Each number is 128 + 24 x the weight over its row's rms, rounded and kept within 0 to 255. Layers, rows and columns count from 0. The size above them is the row's rms in percent of the matrix's.

# layer 4 attention query, 576x576, rms 0.0268, rows 106-153, columns 144-287
size [ 43  37  55  52  48  49  48  67  61  67  76  64  95  93  90 110 108 119 130 125 124 108 111 119 119 122 128 131 121 126 127 134 119 138 125 120 135 121  24  25  25  29  26  28  34  38  37  43]
[[133 113 136 154 143  91 116 111 126 144 114 106 142 129 112 108 138 121 160 167 165  50 118  88 124 126 142 110 147  82 126  96 151  82 141  91 142 110  84 137 100 120 125 132  81 100 142 140 162 145 140  94 132 108 135  72 118  88 148 170  98 147 101  99 133 116 116  99 125 131 142 157 108 122 142 131  68 166 117 127 111 145 137 158 160  86 157 127 161 165 126  97 111 120  89 115 144  99 140  89 138 125 102 133  90 112 144 103 127 147 151 118 132  98 118 183 124 146 141  98 139 134 105 128 137 160 144 164 136  82 139  91 143 184 187 137 113 140 152 157  89 137 106 140]
 [136  91 129 168 178 118  85 167 160 160  99 126 145  89 134 117 100 102 139  99 190 108 121 119 183 154 161 167 160 105 176 104  95 159  90 112 142 129  56  87 138 108 124 144 104 121 150 149 153 113  92 152 111 136 129  89 157 126 183 129 145 157 147 151 111 179  86 156  96  95 156  92 133 149 145 135 127 137 127 101 122 116  77 102 182 102 130 123  97 120 147 113 170 140 131 138 113 113 131 129 136 160 137  92  94 112  93 139 148 105 111 111 113 103 128 162 143 110 122 141 174 175 133 103 123 160 162 126 139 111 107 136 132 103 128 144 110 139 120 133 106 148  99 116]
 [123 127 140 126 129  94 117 119 114 156 114 135 144 127 115 140 145 117 152 151 114 109 113 118 119 137 163 153 108  81 117 120 125 119 149 144 134 138 115 105 131 120 104 142 102  79 141 185 144 148 110 150  95 110 154 163 145 112 152 118 160 162 128 117 145 132  93 144 143  92 139 127 128 113 173 147 120 122 157 115 117 111 121 143 164  58 156 141 138 148 128 134 138 109 119 121 133 116 153 132 131 103 127 107 132 124 153 138 154 120 130 159 172 109 115 148 141 139 143  94 135 165 124 133 133 149 114 129 159  96 130 155 158 133 143 145 130 107 180 119 128 104  88 125]
 [135  98 169 158 139 128 130 132 150 130 119  88 149  89 132  75 116 138 151 127 138 102 122  52 155 138 180 142 149 124 156 103 170 127  91  96 158 131 111 122 118 131 128 141  89 147  82 141 128 150 124 142 119 133 143  42 116  90 162 184  82 134 116 107  78 169 120 103 101 141 131 114 148 147 135 131 124 140  83 126 110 129 124 157 139 130 137  98 143 157 112 113 136 136 106 141 121 129 150 101 137 118  94 127  79 115 114 103 112 127 122  96 126 138 103 155 136 132 135 132 155 141  85 133 129 131 140 169 115 110 132  83 122 122 154 150 121 148 105 145 102 126 125 163]
 [129 104 141 167 149 134 112 169 143 117 131  95 121  51 141  95 113 134 138 107 184 112 170  88 167 125 119 139 176 104 182  78 139 169 103 115 151 120  72 111 156 155 138 122 150 145 145 155 127 117 127 110 128 174 132  89 121 133 154 119 118 114 111 135 106 180 120 161 115 126 118  94 124 175 125 135 143 160 103  90 123 113 111 101 109 173 141  93 119 132 168 145 144 134 132 151 140  92 125 137 139 171 120 111 105  78 114 117 119 103 102  91  72 121 103 152 135 128 111 100 125 121 131 119 137 127 149 110 156 132 103 109 106 123 144 105 112 159 107 143 126 160 126 113]
 [112 112 141 140 109 111 111 215 110 138 127 147 141  86 114 156 157 186 155 136 157 129 155 128 125 131 129 185 143 123 163  80 104 196 152 128 171 131 120 100 137 153 160  81 141 104 157 149 129 111 106 159  82 121 116 161 141 133 109  93 112 132 141 160 121 148  99 162  55 145 123 108 147 118 136 143 151 150 166  98 122  78  92  88 103 118 114 154 129 120 122 152 121 115 129 143 147 120 126 137  99 122 124  94 166 155 140 139 150 109 130 141 147 113 156 147 132 132  96 146 128 128 161 135 127 107 121 105 164  81 110 158 108 103 145 134 132  98 137 112 112 101 106 140]
 [136 114 142 144 102 116 157 134 135 151 147 100 128 113 110 109 156 149 127 127 130 108 122  93 136 130 152 160 128 138 163 126 166 151 119 115 204 111 105  79 103 157 115 113 119 112 133 137 130 139 124 118 116 139 146  94 113  88 151 152  96 147 100 123 109 154 131 142  95 145 117 110 135 135 124 145 132 127 124  94 108 140 119 155 142 122 132 106 126 147 107 106 107 128 130 129 115 121 145 146 133 131 129  83 160 133 117 117 141 155 146 117 149 132 108 143 131 154 138 130 129 173  85 110 126 115 139 146 142  79 128 112  90 112 148 145 144 149 153 135 117 120 132 153]
 [136 151 124 113 138 121 144  87 123  90 124 149 162 185 134 131 115  90 127 141  88 128  84 171  85 114 126  68 110 175  48 154 108  44 134 123 134 135 175 149 136 103 119 135 148 139 141 105  90 148 154 116 149 106 147 122 126 150 132 151 120 114 144  95 170  88 163 105 171 125 128 139 129  95 123  98 101 121 118 147 143 167 142 173 161 118 100 135 135 143  97 118  90 131 128  85 113 149 147 143 150 122 153 129  85 140 134 137 142 139 130 155 181 146 118  99 136 146 142 118 155 149 120 131 131 148 122 156  86 153 152 118 175 136  79 137 139 119 150 131 135 131 106 133]
 [107  75 152 134 134 188 167 155 120 114 148 134 110 146 127 187 133 157 150 119 141 155 146 138 147 122  86 134 197 125 134 123 112 143 146 100 136 124 129 112 149 145 150 102 162 102 168 147 116 126 128 108 127 109 106 106 122 193 111 106 133 174 144 165 109  81  84 117 119 150 142  93 134 104 123 117 131 156 133 123 128 138  77  49 121 144 139 149 134 101 143 138  82 127 175 119 158 137 139 157 152 118 140 103  94 133 144 171 159 118 139  90 158 126 137 138 125 103 148 186  98 182 175 105 103 103  92  94 126 135 125 124 103 155 134 122 123 131 150 167 119 141  84 118]
 [141  99 133 172 142 152 125 163 130 121 132  94 135 107 141 120 135 176 137 133 174  98 151 115 170 166 106 171 164 109 186  89 115 146 112 123 144 151  90  73 119 142 120  90 149 150 132 169 144 124 119 129 115 158 117  94 136 151 134 118  96 128 101 149 131 177 120 143 131 106 108 113 139 148 131 147 127 174 136 115 117 144 109 117 131 147 110 110  96 124 147 154 129 134 116 114 153 109 128  99  98 151 111 100 137 115 138 108 129 107 141 115  86 123 140 152  96 136 102 133 127 127 142 113 151  96 126 133 152 112  96 118  85 120 127 154 137 120  99  94 119 148 137 152]
 [156  77 100 135  97 103 110 128 130 150 101 104 159 113  97 111 128 133 173 129 130  84 144 120 125 133 155 154  92 107 134 135 147 161 152 130 147 127 102 127  89 111 157 158  94 101 130 136 112 120 178 152 145 132 128 105 154  67 142 159 127 147  94 110 133 144 129 115 111  99 119 102 103 110 109 117 102 117 119 143 132 124 138 163 134  99 146 112 142 135  99 109 120 121  87 108 156 125 131 140 122 104 113  90 138 105 124 104 122 165 121 108 131 110 137 142  99 164 107 110 100 145 139 134 103 100 161 123 134 133 138 120 168 120 139 160 119 137 153 132 115 106 121 163]
 [156 108 148  95  97 111 134 133 104 123 157 132 116  95 138 125 155 140 166 104 116 113 186 180 127 122 140 111 194 119 132 106 154 152 103 156 111 130 134 133 135 149 122  81 101 131 118 135 118 140 125 111 141 146 122 114  73 131 117 100 125 140 126 133 128  88 122 151 126 142 138 139 126 151 107 108 129 121 110 134 107 126 146  95 161 184 104 154 139 113 132 130 127  97 120 115 156 168 136 155 116 161 109 111  98 119 131 118 101 143 105 106  79  77 148 113 105 135 143 112 146 157 142 136 125 149  94 149 139 141 140 134 120 162 104 124  97 132 165 136 145 172 142 154]
 [177  80 138 115 143 139 120  96 128 147 129 100 117 103 111 130 174 116 121 107 122  98 156 109 149 144 128 145  88 117 109  97 141 112 163 154 146 119 172  99 121 103  82 106 157 135 131 130 150 175 150 106 101 131 138 172  94 143 101  67 133 142 145 108 108 132  91 142 133 133 138 154 112 119 139 101 137 114  85 157 123 169 119 133 133 138 139 119  77 156 143 136 121 107 125 113 174 171 107 100 110 113 133 130  77 119 161 111 154 114 150 123 142 182 129 115  98 136 109 105 168 149 138 197 124 123 109 130 134  68 183 125 151 148  89 109 141 135 113 121 106 139 115 144]
 [158 145 161 143 132 119 107 135 162 126 117 145 152 143 120 147  79 140 160 115 151 141 116 178 135 113 127 130 150 149  97 135 111 136 110 118 128 115  83 169 160 158 134 150 132 149 153  91 135 116 104 135 115 163 113  82 101 162 138 103  85 109 166  85  67 132 120 133 151 100 156  86 109 102 121 117 106 142 138 150 154  94 150 160 108  96 132 162 134 138 119 111 103  97 104 112 133 124 126 103 164 112 176 137 126 159 107 118 163 126 109  98 133 170 137  69 128 134 159 182  90 135  60 117 123 168 154 169 148 161 125 109 114 137 150 137 122 169 124  76 136 122  94 134]
 [111 146  56 137 135 158 170 190 121 122 140 129 107 155  77 129 149 127 158 164 144 106 128  98 117 135 137 115 101 110 126 137 137 117 142 149 112 145 114  88 119 104 138 125 132  80 145 136 114 166 156 109 103 124 132 163 204 108 138 147 134 130  86 165 143 142 152 101 107 153 128 156 139 136 119 128 148 117 138 146 154 124 118 167  84 189 105 106 126 106 127 127 117 179 120 143 123 124 137 116 156  76 144 143 126 105 116 124 125 136 150 131 144  98 140 162 136 131 129 138 102  97 204 150  99  99 115 104 113 134 121 158 155 117 120 167 137 107 116 140 110 120 129 100]
 [145 150 179  85  73 135 175 134 101 172 122 141 103 158  76 134 126  96 157 115 114 160  97 155 115 133  98 123 118 152 117  83 142 124 103 158 136 123 122 161 140 148 119 133  96 147 126 131 117 102 105 145  87 160  82 124 114 142 151 117 128 135 151 125 138 115 138 131 147 106 155 130 122 112 113 117 107 135 139 164 131 112 140 133 148 122 123 177 126 148 112 116 127  88 102 136 122 123 125 132 161 147 142 197 121 121 103 140 120  88  89 134 145 171 129 126 134 128 114 127 116 107 125 102 149 150 146 134 159 127 105 155  98 102 129 135 174 144 124 113 106 118  89 138]
 [116  93 110 109 107 151 156 148 125 147 168 143 125 121  93 122 143 183 123 122  95  86 126  92  97  77 106 117  85 131 139 137 139 118 139 123 150 150  79  91  86 116  89 110 169 132 157 104 150 126  68 151 128 130 139 122 134 149 176 148 103 149 162 169 135 132 122  80 124 136  97 135 153 158 138 108  98 132 112 124 121 143  96 102 153 144 111 151 115 104 124 135 120 148 150 135 116 107  97 125 120 108 152 116 149 142 118 138 129 116 160 114 157 184 104 138 111 103 100 126 121 105 161 109 131 104 113 111 126  70 124 101 118 134 116 119 130 144 125 127 141 157  94  51]
 [162 119 128 156 149 152 158 163 127 116 130 119 134  92  90  82 114 123 107 115 121  94 132 152 125 153 157 130 139  91 182 151 151 116 110 115 135 158 147 114 155 138 119 153 152  84  91 140  87  85 113 129 141 121 121 104 140 136 123 128 131 176 134 108  89  78 143 133 142 101 161 186 121 146  95 141 129 106 131 146 115 133 143 114  98 140 169 123  92 118 139 171 155 135 113 107 107 114 108 172 142 111 179 113 107 132 140 137 138  71 110 128  82 127 155 104  95 121 132 119 127  90 131 122 133 115 135 133 135 159 125 148 117 125 127 101  91 138 147 139  99  90 147 120]
 [126 107 134 172 106 135  97 149 135 113 129 120 146 124 153 120 144  87 127 125 165 162 107 109 159 147 135 138 155 113 106 134 112 143 125 173 125  80 180 142 132 122 123 152  76  85 115 100 126 132 187 141 134 124 158 133 157  87  96 183 134 189  97 117 130 125 146 118 126 149 164 168 160 105 132 132 147 126 126 178 140 125 117 156 139 132 141 108 133 141 130 151 148 154 133 152 117 129 109 132 151  96 120 110 164  94 119 120 134 156 133 137  85 131 125 103 126 167 132 117  92 128 134 132 104 132 129 133 144 146 161 109 112 134 137 131 170 147 161 112  89  89 168 127]
 [119 132 125 132 166 135 126 132 126 121 107 133 134 141 117  84 148 129 113 136  73 121 173 108 136 104 171 112 139 101 121 145 127 104 131 122 174  79  78 156 133 102 112 163 109  94 114  93 153 119 104 113 159 173 174 117 146 132 134  85  93 146 117 122 113 165 180 114 130 131 143 102 153 129  96 101  82 129 113 179 120 132 135 105 130 127 136 151 177 147 146  82 129 114 110 106 111 129 127 126 159 137 151 113 154 142 145 125 142 163 118  83 155  96 111 135 175 123 100 176  76  92 151 124 135 124 148  94  95 147 134 116 183 140 161 107 144 116 126  91 140 113 134  93]
 [135 150 122 134 121 142 144 151 136  79 146 112 120 140 154 130 141 119 126 118 146 124 143 168 117 105 141 137 128  60 158 129  98 118 116 118 153 157 124 156  94 135  98 128 112 102 172  80 152 120 124 141 118 139 138 130 129 141 112 125  86 126 115 121  92 122 171 130 115  92 174 137 154  96 147 103 189 105 154 115 142 102 127 146 157 150 148  91  93 124 130 112 123  91 140 140 119 139 142 155 173 138 134  85 128 133  88 161 165 146 104  94 144  86 111 104 117  94 107 147 151 121 129 128 158 127 110  78 121 146  86 151  93 153 123 138 112 144 134 122 130 107 123 144]
 [130  93 148 124 153 119 123 118 120 173 117  85  85 119 111  89 125 140  93 133 135 117 136 133 162  97 141 121 132 123 157 107  80 141 138 140 109 183 105 129 126 121 102  89 126 122 178 102 137 132  88 152 130 126  86 178 146 179 189  98  96 147 128  87 127  99 102 125 138 150 127 135 141 120  85 120 108 143 126 122 161 120 162 127 154 152  90 125 114 162 118 143 140 111 163 120 134 119 123 122 113 128 123 148  81 125 103 148 114 118 119 101 110 142 142 171 143 115 103 169 147 124 117 119 148 126 153 132 134 135 114 117 121 159  97 138 121 125 107 158  86 111 121 119]
 [112 103 125 105 153 143 120 125 134 124 162 117 136 131 126 133 147 158 145 147 135  95 141 101 123 118 112 104 114  88 105  93 138 136 144 139 134 140  65  63 130 111 111  87 138 124 120 119 127 115 123 101 106 160 128  88  91 136 181 103 138 102 130 176 152 109 134 108 145 101 121 157 121 170 130 152 106 130 113 123 115 149 145 119 141 113 114 121 132  91 125 119 146 162 114  89 151 164 133 138 132 135 140 121 106 106 155  79 143  87 136 109  94 128 137  77  86 128 113 101 149  90 131 121 130 118 160 155 106 120 173 113 105  81 140 128 117 151  96 110 128 202 125  98]
 [114 164 173 121 130 160 120 116 150 111 131 140 116 136  89 153 131 163 133 138 144 118 148 105 140  96 180 129 133 134  91 123 146 129 142  67 124 120 143 132  80 150 152 161  76 100 152 120 121 104 117 126 112 127 142  72 148 139 140  86 152 161 164 117 180 116 112 106 123 139 131 109 116  95 166 146  97 133 132 116 144 109 123  79  86 120 144 137  83 130 124 114 144 126 101 119 137 143 127 149 127 160  92 104  90 104 116 152 125 118  99 102 152  90 147 132 114 158  85 117 145 140 106 118 134  88 144 147 131  93 102 143 107  90 172 132 159 132 109 127 145 163 124  82]
 [132 135  90  90 170 109 109 157 164 119 148 119 110 138 129  57 125 127 116 161 128 128  96 121 155  53 119 172 115 129 111 147  99 118 107 143 122 130 131 128 123 141 121  68 127 135 190 105 140 118 153 144 139 126 111 149 104  86 140 157  60 137 100 103 138 108 135 123 162 159 154 109 149 139 128 135 117 145 113 143 137 149 131 158 133 202  49 119 192 138 119 154 112 120 168 129 123  95  94  93 151  67 117  90 143 162 132 143 111 132 121 101  80 136 119 104 127 137 135 137 129  72 107 104 114 133 177 128 136 109 125 163 137 136 118 137 108 129  80 110 115 138 155 126]
 [140 138 159 131 163  93 133 133 128 136 119  76 106 136  68 110 126 142  97 113 107 117 102 132 115  75 104 139 155 156 142 129 127 115 158 131 170 118  88 113 164 129 160 155  98 127 113  84 122 139 111 146 130 190 163 139 150 118 139  78  92 120  83 151 110 129 123 133 103 107 143 106 121 121 150 144 136 120 137 125 148 131 101 118 187 111  95 145 125 136 131  85 150 117  93 147 141 131 132 118 106 108 110 165 100 113 155 103  98 146 112 106 155 167 106 127 135 136 125 152 156 129 181 130 148 125 125 140 119 130 186  91  93  80  87 135 155 153 147  79 111 124 115 117]
 [107 136 164 142 126 131 147  98 135 126 123 117 105 190 153 124 153 124 156  92  83  78 141 120 112 160 153 117 153 135 139 111 124 132 134 145 128 143 116 115 114 121 115  91 160 114 140 115 115 124 141 111  97 135 151 111 104 125 135 137 181 123 125 101 147 172 146 151  78 160 142 110 159 186 153 176  87 128 120 138 112 159  61  90 161 151 153 147 125  89 133 133 155 117 123  79 134 131 153 126 108 130 104  67 101 128 116 152 131 127 147  80 103 169 124 124 149 113 123 110 177 137 135 139 129 152 111 162 125  76 161 152 118 107 131 135 165 110 150 141 120 145 132 163]
 [133 168 143 178  98 134 138 136 120 118 116 165 110 159 135 161 120 102 127 115 101 130 112 138 112 147  73 133 116  76 143  98 107 135  71 123  91 107 125 119 101 172 172 124 136 108 129 118 136 109 174 148 166 104 129 163 115 152 155  82 109 108 167 107 135 138 153 141  80 128  93 104 142  93 146 116 129 150 146 112 103 135 132 133 147 143 135 100 125 135 160 141 133 131 106 116  81  92 144 119 146 121 128 115 134 117 148 147 122 128 116  92 148 117  97 117 106 110 119 146 127 109  77 103 136 154 166 162 128  87 154 172 128 165 136 122 134 119 115  73 152  99 129 122]
 [148 126 124 137 121 108 168 134 102 170  81  94 121 103 118 118 139 140 131 159 132  90 110 154  80 151 105 129 138 130 176 103 123 100 136 147 143 119 168 180 110 138 129 131 130 125 150 123 116 140 154 163 111 125 116 117 121  94  97 166 103  97 137 139 176 172 111 143 144 123 147 121 145 154 146 116 108 150 128 112 146 134 105 126 132 107 127 136 133 178 122 160 149  94 129 136 192 101 139 142 113 129 121 156 121 124 163 118 112 165 121 118 140  35 100 119 145 116  98 108 138 139 152 197 146 121 123 112  90 124 148 139 131 140 121 133 132 128 142 137  88 125  98 203]
 [132 117 165 112 154 102  94 102 166  97 114 115 109 105 105 118 115 122 150 152  97 135 113 155 147  82  95 113 159 122 123 104  97 124 131  95 157 126 111 125 112 116 149 125 103 141 150 100 124 123 112 127 166 122 144 133 114  97  96 158 133 104 119 177 123  87 126  99 138 128 101 115 105 139 154 155 141  90 179  76 118 101  97 139 144 147 125  61 110 107 105 158 126 138 150 170  95 119 132 153 148  91 102 121 139  96 147 126 114 162 115 141 151 140  72 111 159 134 134 100 113 153 143 112 133  81 119 167 133 128 143 151 106 126 109 124 146 135 124 143 125 125 129 112]
 [151 157  74 118 216 160 134 142 138  90  79 150  96 124 141 112 109 136 156 174 169 128 141 123  79 106  96 115 137 153 103 128 117  81  97 112 111 157 129 117 125 122 169 120 163 131 138 176  96  94 125 108  79  84 104 122 148  95  78 134 108 103 112 143  88 129 140 115 134 111 122 155 158 151 123 135 115 110 126 140 144  98  84 120  84 118 108 130 141  88 137 172 153 117 152 145 148 114 149 136 107 114 112 170 141 155 109 131 140 112  91 132 134 105 129 176 101  82 130 176 113 109 152 121  88  98 122 109  81 145  76 126 150  81 131 116 142 144 132 172 109 124 119 108]
 [121 154  99 155 104 147 121 136 177 142 133 134 112  85 117 137 129 135 106 142 145 152 145 137 103 136 124 177 103 107 147 135 166  85  84 158 157 113 128 111 142 115 128 121 163 176 174 121 179 122  88 112 101 124 156 118 144 115 174 110 109  82  73  83  93 165 136 144 110 129 102 121 138 120 189 131 162 139 141 155 142 160 133 138 137 124 118  91 139 113 102 152  97 112 133 137 128 126 166 137 128 104 164 159 149 151 166 159 130 105 140  88 124 152 113  71 141 166 116 111 146 136  76 131  96 137  74 146 114 123 126 172 141 208 172 123 124 176 137 120 136 135  81 163]
 [171 158 113 121 149  96 115 128 105 128 164  96 107 129 119 159 132 153 153 132 128 133 172 118 147 125 115 105 112  63 110 133 118 117 155 145  80 123 119 120 162 123 108 142 108 115 149 111  87 116 146  76 113 120 112 123 190 119 142  89 164 178 127 139 123  83 149 119 126 115 145 152 117 132 124 119 131  97 119 119 128 151 151 134 145 157 117 138 123 124 121 138 165 101 116  71 145 134 175 145 114 143 116 138  80 119 129 142 124 144  44 118 120 130 125 156  98 155 138 124 155  92 133 148 126 143 127 152  92 140 105 112 157 153 124 107 147 132 160 132 138 140 105 124]
 [126 162  98  92 108 127 150 135 135 114  92 117 119 125 137 136 115 138 159 100 135 134 146 163 131 154  59 105 119 143  92  96 153 131 113  89 138 129 101 161 101 113 127 123 116 143 106 186 171 156 123 117 119 161 130 121 137 156 135 142  45 153 146 127 109 117 119 103 146 122 139 121  99 121 107 139 154 121 198 136 123  82 172 144 182 114 116  89 134 128 124 127 147 149 199 115 128 144 149 111 123 137 103 143 167 142  93  70 135 148 162 160 125 109 156 104 115 111 120 117  94 133 143 112 111 127 105 129 116 136  82 112 120 118 150 147 137  87 110 119  99 111 116 154]
 [ 99  85  85  78 124 132 150 126 116 160 152 111 118  77 114 153 167 173 104 114  65  63 141 121 171 101 163 123  70 113  91 144 162 152 143 134 133 109  78 137  99 132 112 130 156 124 152 134 131 114 140 126 136  90 100 121 110 126 127 152 109 176 123 147 119 123 114 122 145 176 109  95 120 134 136 106 114 139 128 127 123 150 141 111 131 143  67 101 132 151 132 138  80 150 137  91 158 171 108 140 115 112 158 142 133 174 133 114 148 160 115 163 122 163 104 131 129 122 152 128 110 102 116 146 128 144  68 148 163 108 106 129 141 147 134  84 103 102 103 143 106 193  82 123]
 [ 84 134  99 122 106 125 109 148 109 105 124  55 124 159 104  86 135 114 160 148 150 157 144 145  85 169 151  74 154  99 163 117 147 123 122 162 125 161 176 128 139 127 141 141 104 138 142 127 151  71  89 113 150 119 127 135 118 116 111 129 157 132  98 137 145 158 137 109 124 137 152 139 139 193 140 148  91 119 158  91 142 152 153 140 126 137 102  98 105 131 126 147 162  90 161 117 101 151 131 159 119 126 127 163 112 112 125 152 124 149 131 105 104  92 147 103 133 166 145  41 153 151 181 154 193 154 136 176  89 131 120 144 164 118 166 147 123 116 138 138 155 154 114 141]
 [102 151 101 118 106 130 142 156 157 118 116  78 128 135 141 117 164 121  85 128 114 107 113 133 124 125  98 152 165  99 135 149 166 113 112 172 165 131 152 118 163 125 129 114  90 145 152 132 139 118 131 102 127  80 138 113 161 115 120 150 125 113  91 140 123  93 126 165 114 114 156 176 156 119 143  63 130 135  97 131 110 127 112 131 147  86 120 141  98  90 121 120 109 160 101 125 130 129 118 129 112 140 120 142 129 138 134 165 130 112 123 136 144 186 122 122 122 129 113 109 156 138 155 119 135 133 101 139 132 150 114 129 103 122 120  97 125 144 128 148 152 116 136 116]
 [ 88 149 126 165 122 110 194 184  75 107 119  88 132 149 137 107 166 132 130 140 119 112 137 131 128 119 141 127 122  58  74 137 145 109 157 129  75 159 140 158 141 116 154 158 100  93 133 133 133 155 156 119 141 104 151 133 149 122 108  85 116 145 100 117  87 102 109 103 111 155 153 109 143 128 105 136 166 134 136 110 149  86 138 111  95 102 126 123  86  99 125 121 155 133  94 102 113 181 161 134 135 116 162 147 122 114 109 159 140 139 118 156 129 133 126 102 137 135 136 144 112 131 190 146 149 110 111 173 124 153 118 177  87  79 132 110 135 139 144 157 116 138 146 130]
 [113  58  86 120 139 132 133 159 102 123 107 130 121 106 158 116 141 116 119 160 154 135 131 152 120  90 115 152 161 149 115 181 148  83 110 118 182 136 132 122 136  95 159 130 109 153 126 150 120 142 157 120 122 137 105 118 157 135 155  94  97 117 148 145 137 123 161 156 128 131 113 108 115 144 128  95  96 111 107 109 120  79 139 124 147 109 131 165 160 162 105 107 153 118 148 153  84 127  91 121 148 134 166 115 106 133 166 135 141 141 143 110 138 119 113 147 162 107 103 141 169 154 132 109  90 132 123 101 147 159 176 120 119 175 131 143 109  88 133 116 118 157  90  98]
 [128 183 158 144 165 131  90  98 133 168 144 139 136 124 140 131 175  97 122 131 175 146 130 127 100 162 138 142 133 130 127 124  80  97  93 146  61 105 125 132 131 118  99  91 114 145 141 143 136 109  79 133 115 126 176 100 107 143 109 147 116 106 148 158 100 127 115 158 138 132 116 148 178 119 141 141 117 104 119  72 169 159  78 157 138 189 116  91 125 116 162 168 101 139 172  86 145 138  87 179 151 166 121 122 164 107  90 149 134 151 134 158 124 151 140 138 115 108 155 104 104 110 134 101 150 108  87 200  95 103 135 120 136  83 112 167 152 170 142 145 145  97 134 149]
 [ 95 146 149 114 127 123  99 160 170 155 164 135 120 142 139 116 140 150 150 123 154 164 108 122 155 146  93 139 110 125 112 126 139 125 105 170  82 103 112 155 101  79  77 116 141 135 112 128 127  77 104 121 150 135 166 148 140 140 102 154 135 104 139 145 116 170 127 105 135 157 103 147 150 133 135 122 145 110 123 127 165 134 110 139  92 139 134 135 111 135 146 146 144 117 148 130 105 123 149 142 137 112 121 128 147 135 102 105 170 131 161 177 105 148 134  88 129 144 143  75 103  95 133 137 156 145 110 104 125 135  96 118 133  82 129 147 140 150 121 141 109  80 128 151]
 [163  99 161 117 158 113 115 151 136 126 144 107 112 152 128 122 100 152 128 149 121  93 176 148 134 103 102 124 142  97 154  88 147  96 141 118 137 130 115 129 124 128 142 140 129 158 162 115  82  86 169 120 117 151 106 120 125 105 179 128 111 143 112 106 167 127 130  94 117 156 167 133 117 127 104 145 108 144  90 149 121 128 101 107 138  94 133 162 148 127 115  99 110 107 108 143 151 122 118  74 155 107 103 103 148 125 170  80  78 116 103  94 158 146 139 111 131 147 142 149 146 158 154 131 117 146 154 142 103 114 147 144 148 160 158 122 138 146 140 182 110 137 146 150]
 [152 126 168 141 128  83 148 127 137 152 139 125 189 148 136 126 151  48 112 105 124 144 133  86 110 140 133  82 111 141 149  84 167 125 141 165 116 146 123 118 133 116  63  88 124 134 152 128 175 147 120 130 125 153  66 135 161  87 149 176 130 110 173 106 122 157  89 156 133 136 132 124 170 121 150 102  91 138 102 127 103 140 126 153 124  71 162 160 123 113 136 149 120 101 157 119 167 149 169 121 124  96 105 116 116 129 132 115 111 157 149 156 128 138  76 150 125 168 130 115 143 174 147 146 148 114 112 161 124 103  72 159 154 110  96 167 144 107 146 141 107 117 123 118]
 [146 151 150 125 120  91  91 120 126 133  79 154 191 133 123 141 134  81 113 133  97 142 146  99 135 100 114 151 134 142 116 143 120 116 158 153 132 135 131  67 140  96 122 106 128 121 148 138 161 114 108 123 144 151 118 168 127  98 141 122  90 127 168 103  79 131 144 133 119 149 147 130 162 121 139 140 148 133 138 132 147 137 138 168 146  93  95 116 113 135 113 138 118 121 140 145 132 123 140  83 147 107  74 114 156 110 119 157 135 171 136 198 134 146 141 141 130 124 150  87 144 163 131 162  93 141 134 133 122 130  77 159 169 112 127 151 125 110 146 127 116 136 118 115]
 [103 136  78 167 133 153 149 154 163 114 113  86 115 105 143 146  92 131 121 124 116 146 114 117 142 121  95 146 168 151 122 127 175 153  99  84  79 116 124 162 120 170 166 138 120 127  64  91 133 175 135 131 173 114  98 156  89 151 117  94 143 112 148 153 142 133 128 135 123 126 150 143 111 152 119 135 101 105 142 126 153 107 120 163 146 162 122 104 139 142 137  99 131 121 142 139 124 124  87 134 120 152 146 177 118 138 123 165 115 136 128  87  93 122 160 153 132 118 115 194 128 109  79  96 111 102 184 182 103 163 107 115 124 113 102  84  89 120  88 135 137 169 157 140]
 [136 119 181 122 133 124 126 123 125 134 115 154 149 100 103 121 195 139 122 123 121 144 152 122 116 137 147 121 110 116 122 117 132 106 172 192 138 165 132  96 156  94 103 106 170 125 174 165 173  73  94 156  81 113 152 143 158 134  96 111 128 159 171 121  81 136 128 146 150 122 140 123 143 108 156 145 157 156 150  97 115  84 105  83 130  93 141 181 108 104  86 170 130 127 127  86 109 143 127 126 131 108 130 101 156 153 136 104 138 133 142 193 156 134 112 116 124 125 171  96 131 162 148 125 119 141  95  81 141 115 139 156 136 119  88 130 151 112 148 120 142 111 118 121]
 [108 150 168 128 135 119 110 129 104 107  80 136 152  88 106 135 163 152 163 141 130  89 126  91 134 122 146 132 137 113 100 153 132 122 145  98 130 137 112 103 148 134 155 112 105 114 132 171 149 103 100 135 105 123 123 125 125  87 148 120 113 150 112 127 115 121 115 125 161 120 155 101 114 109 115 147 127 153 144  83  83 108 137 160 136  72 116 149 145 118 102 116 118 107 123 121 120  84 164 113 132 102 101 109 135 117 141 156 144 118 142 170 159 114 131 151 159 128 121  92 135 201 101 144  83 167 139 101 166 107 119 144 151 109 147 137 132  91 136 104 142 116 106  94]
 [131 146  99 124 125 133 162 115 144 105 132  95 105 143 140 135  52  96 103 128 109 146 129 164 134 163 113 115 164 146 131 133 153 123  89 104 103  99 130 152 108 159 116 170 111 140 117  72  96 180 149 113 188 135 126 115 100 142 123 123 137  86 102 124 136 145 179 111 147 125 106 149  98 149 128  99 120 100 115 161 144 146 159 168 130 161 116 102 113 133 125  84 103 140 123 156 144 119  87 120 119 154 124 188 104  97 121 121 108 129 113  84  79 141 137 104 131 103  83 164 122  85 118 134 141 107 153 154  98 177 131 112 101 127 133  85 104 144 111 144 146 140 164 136]]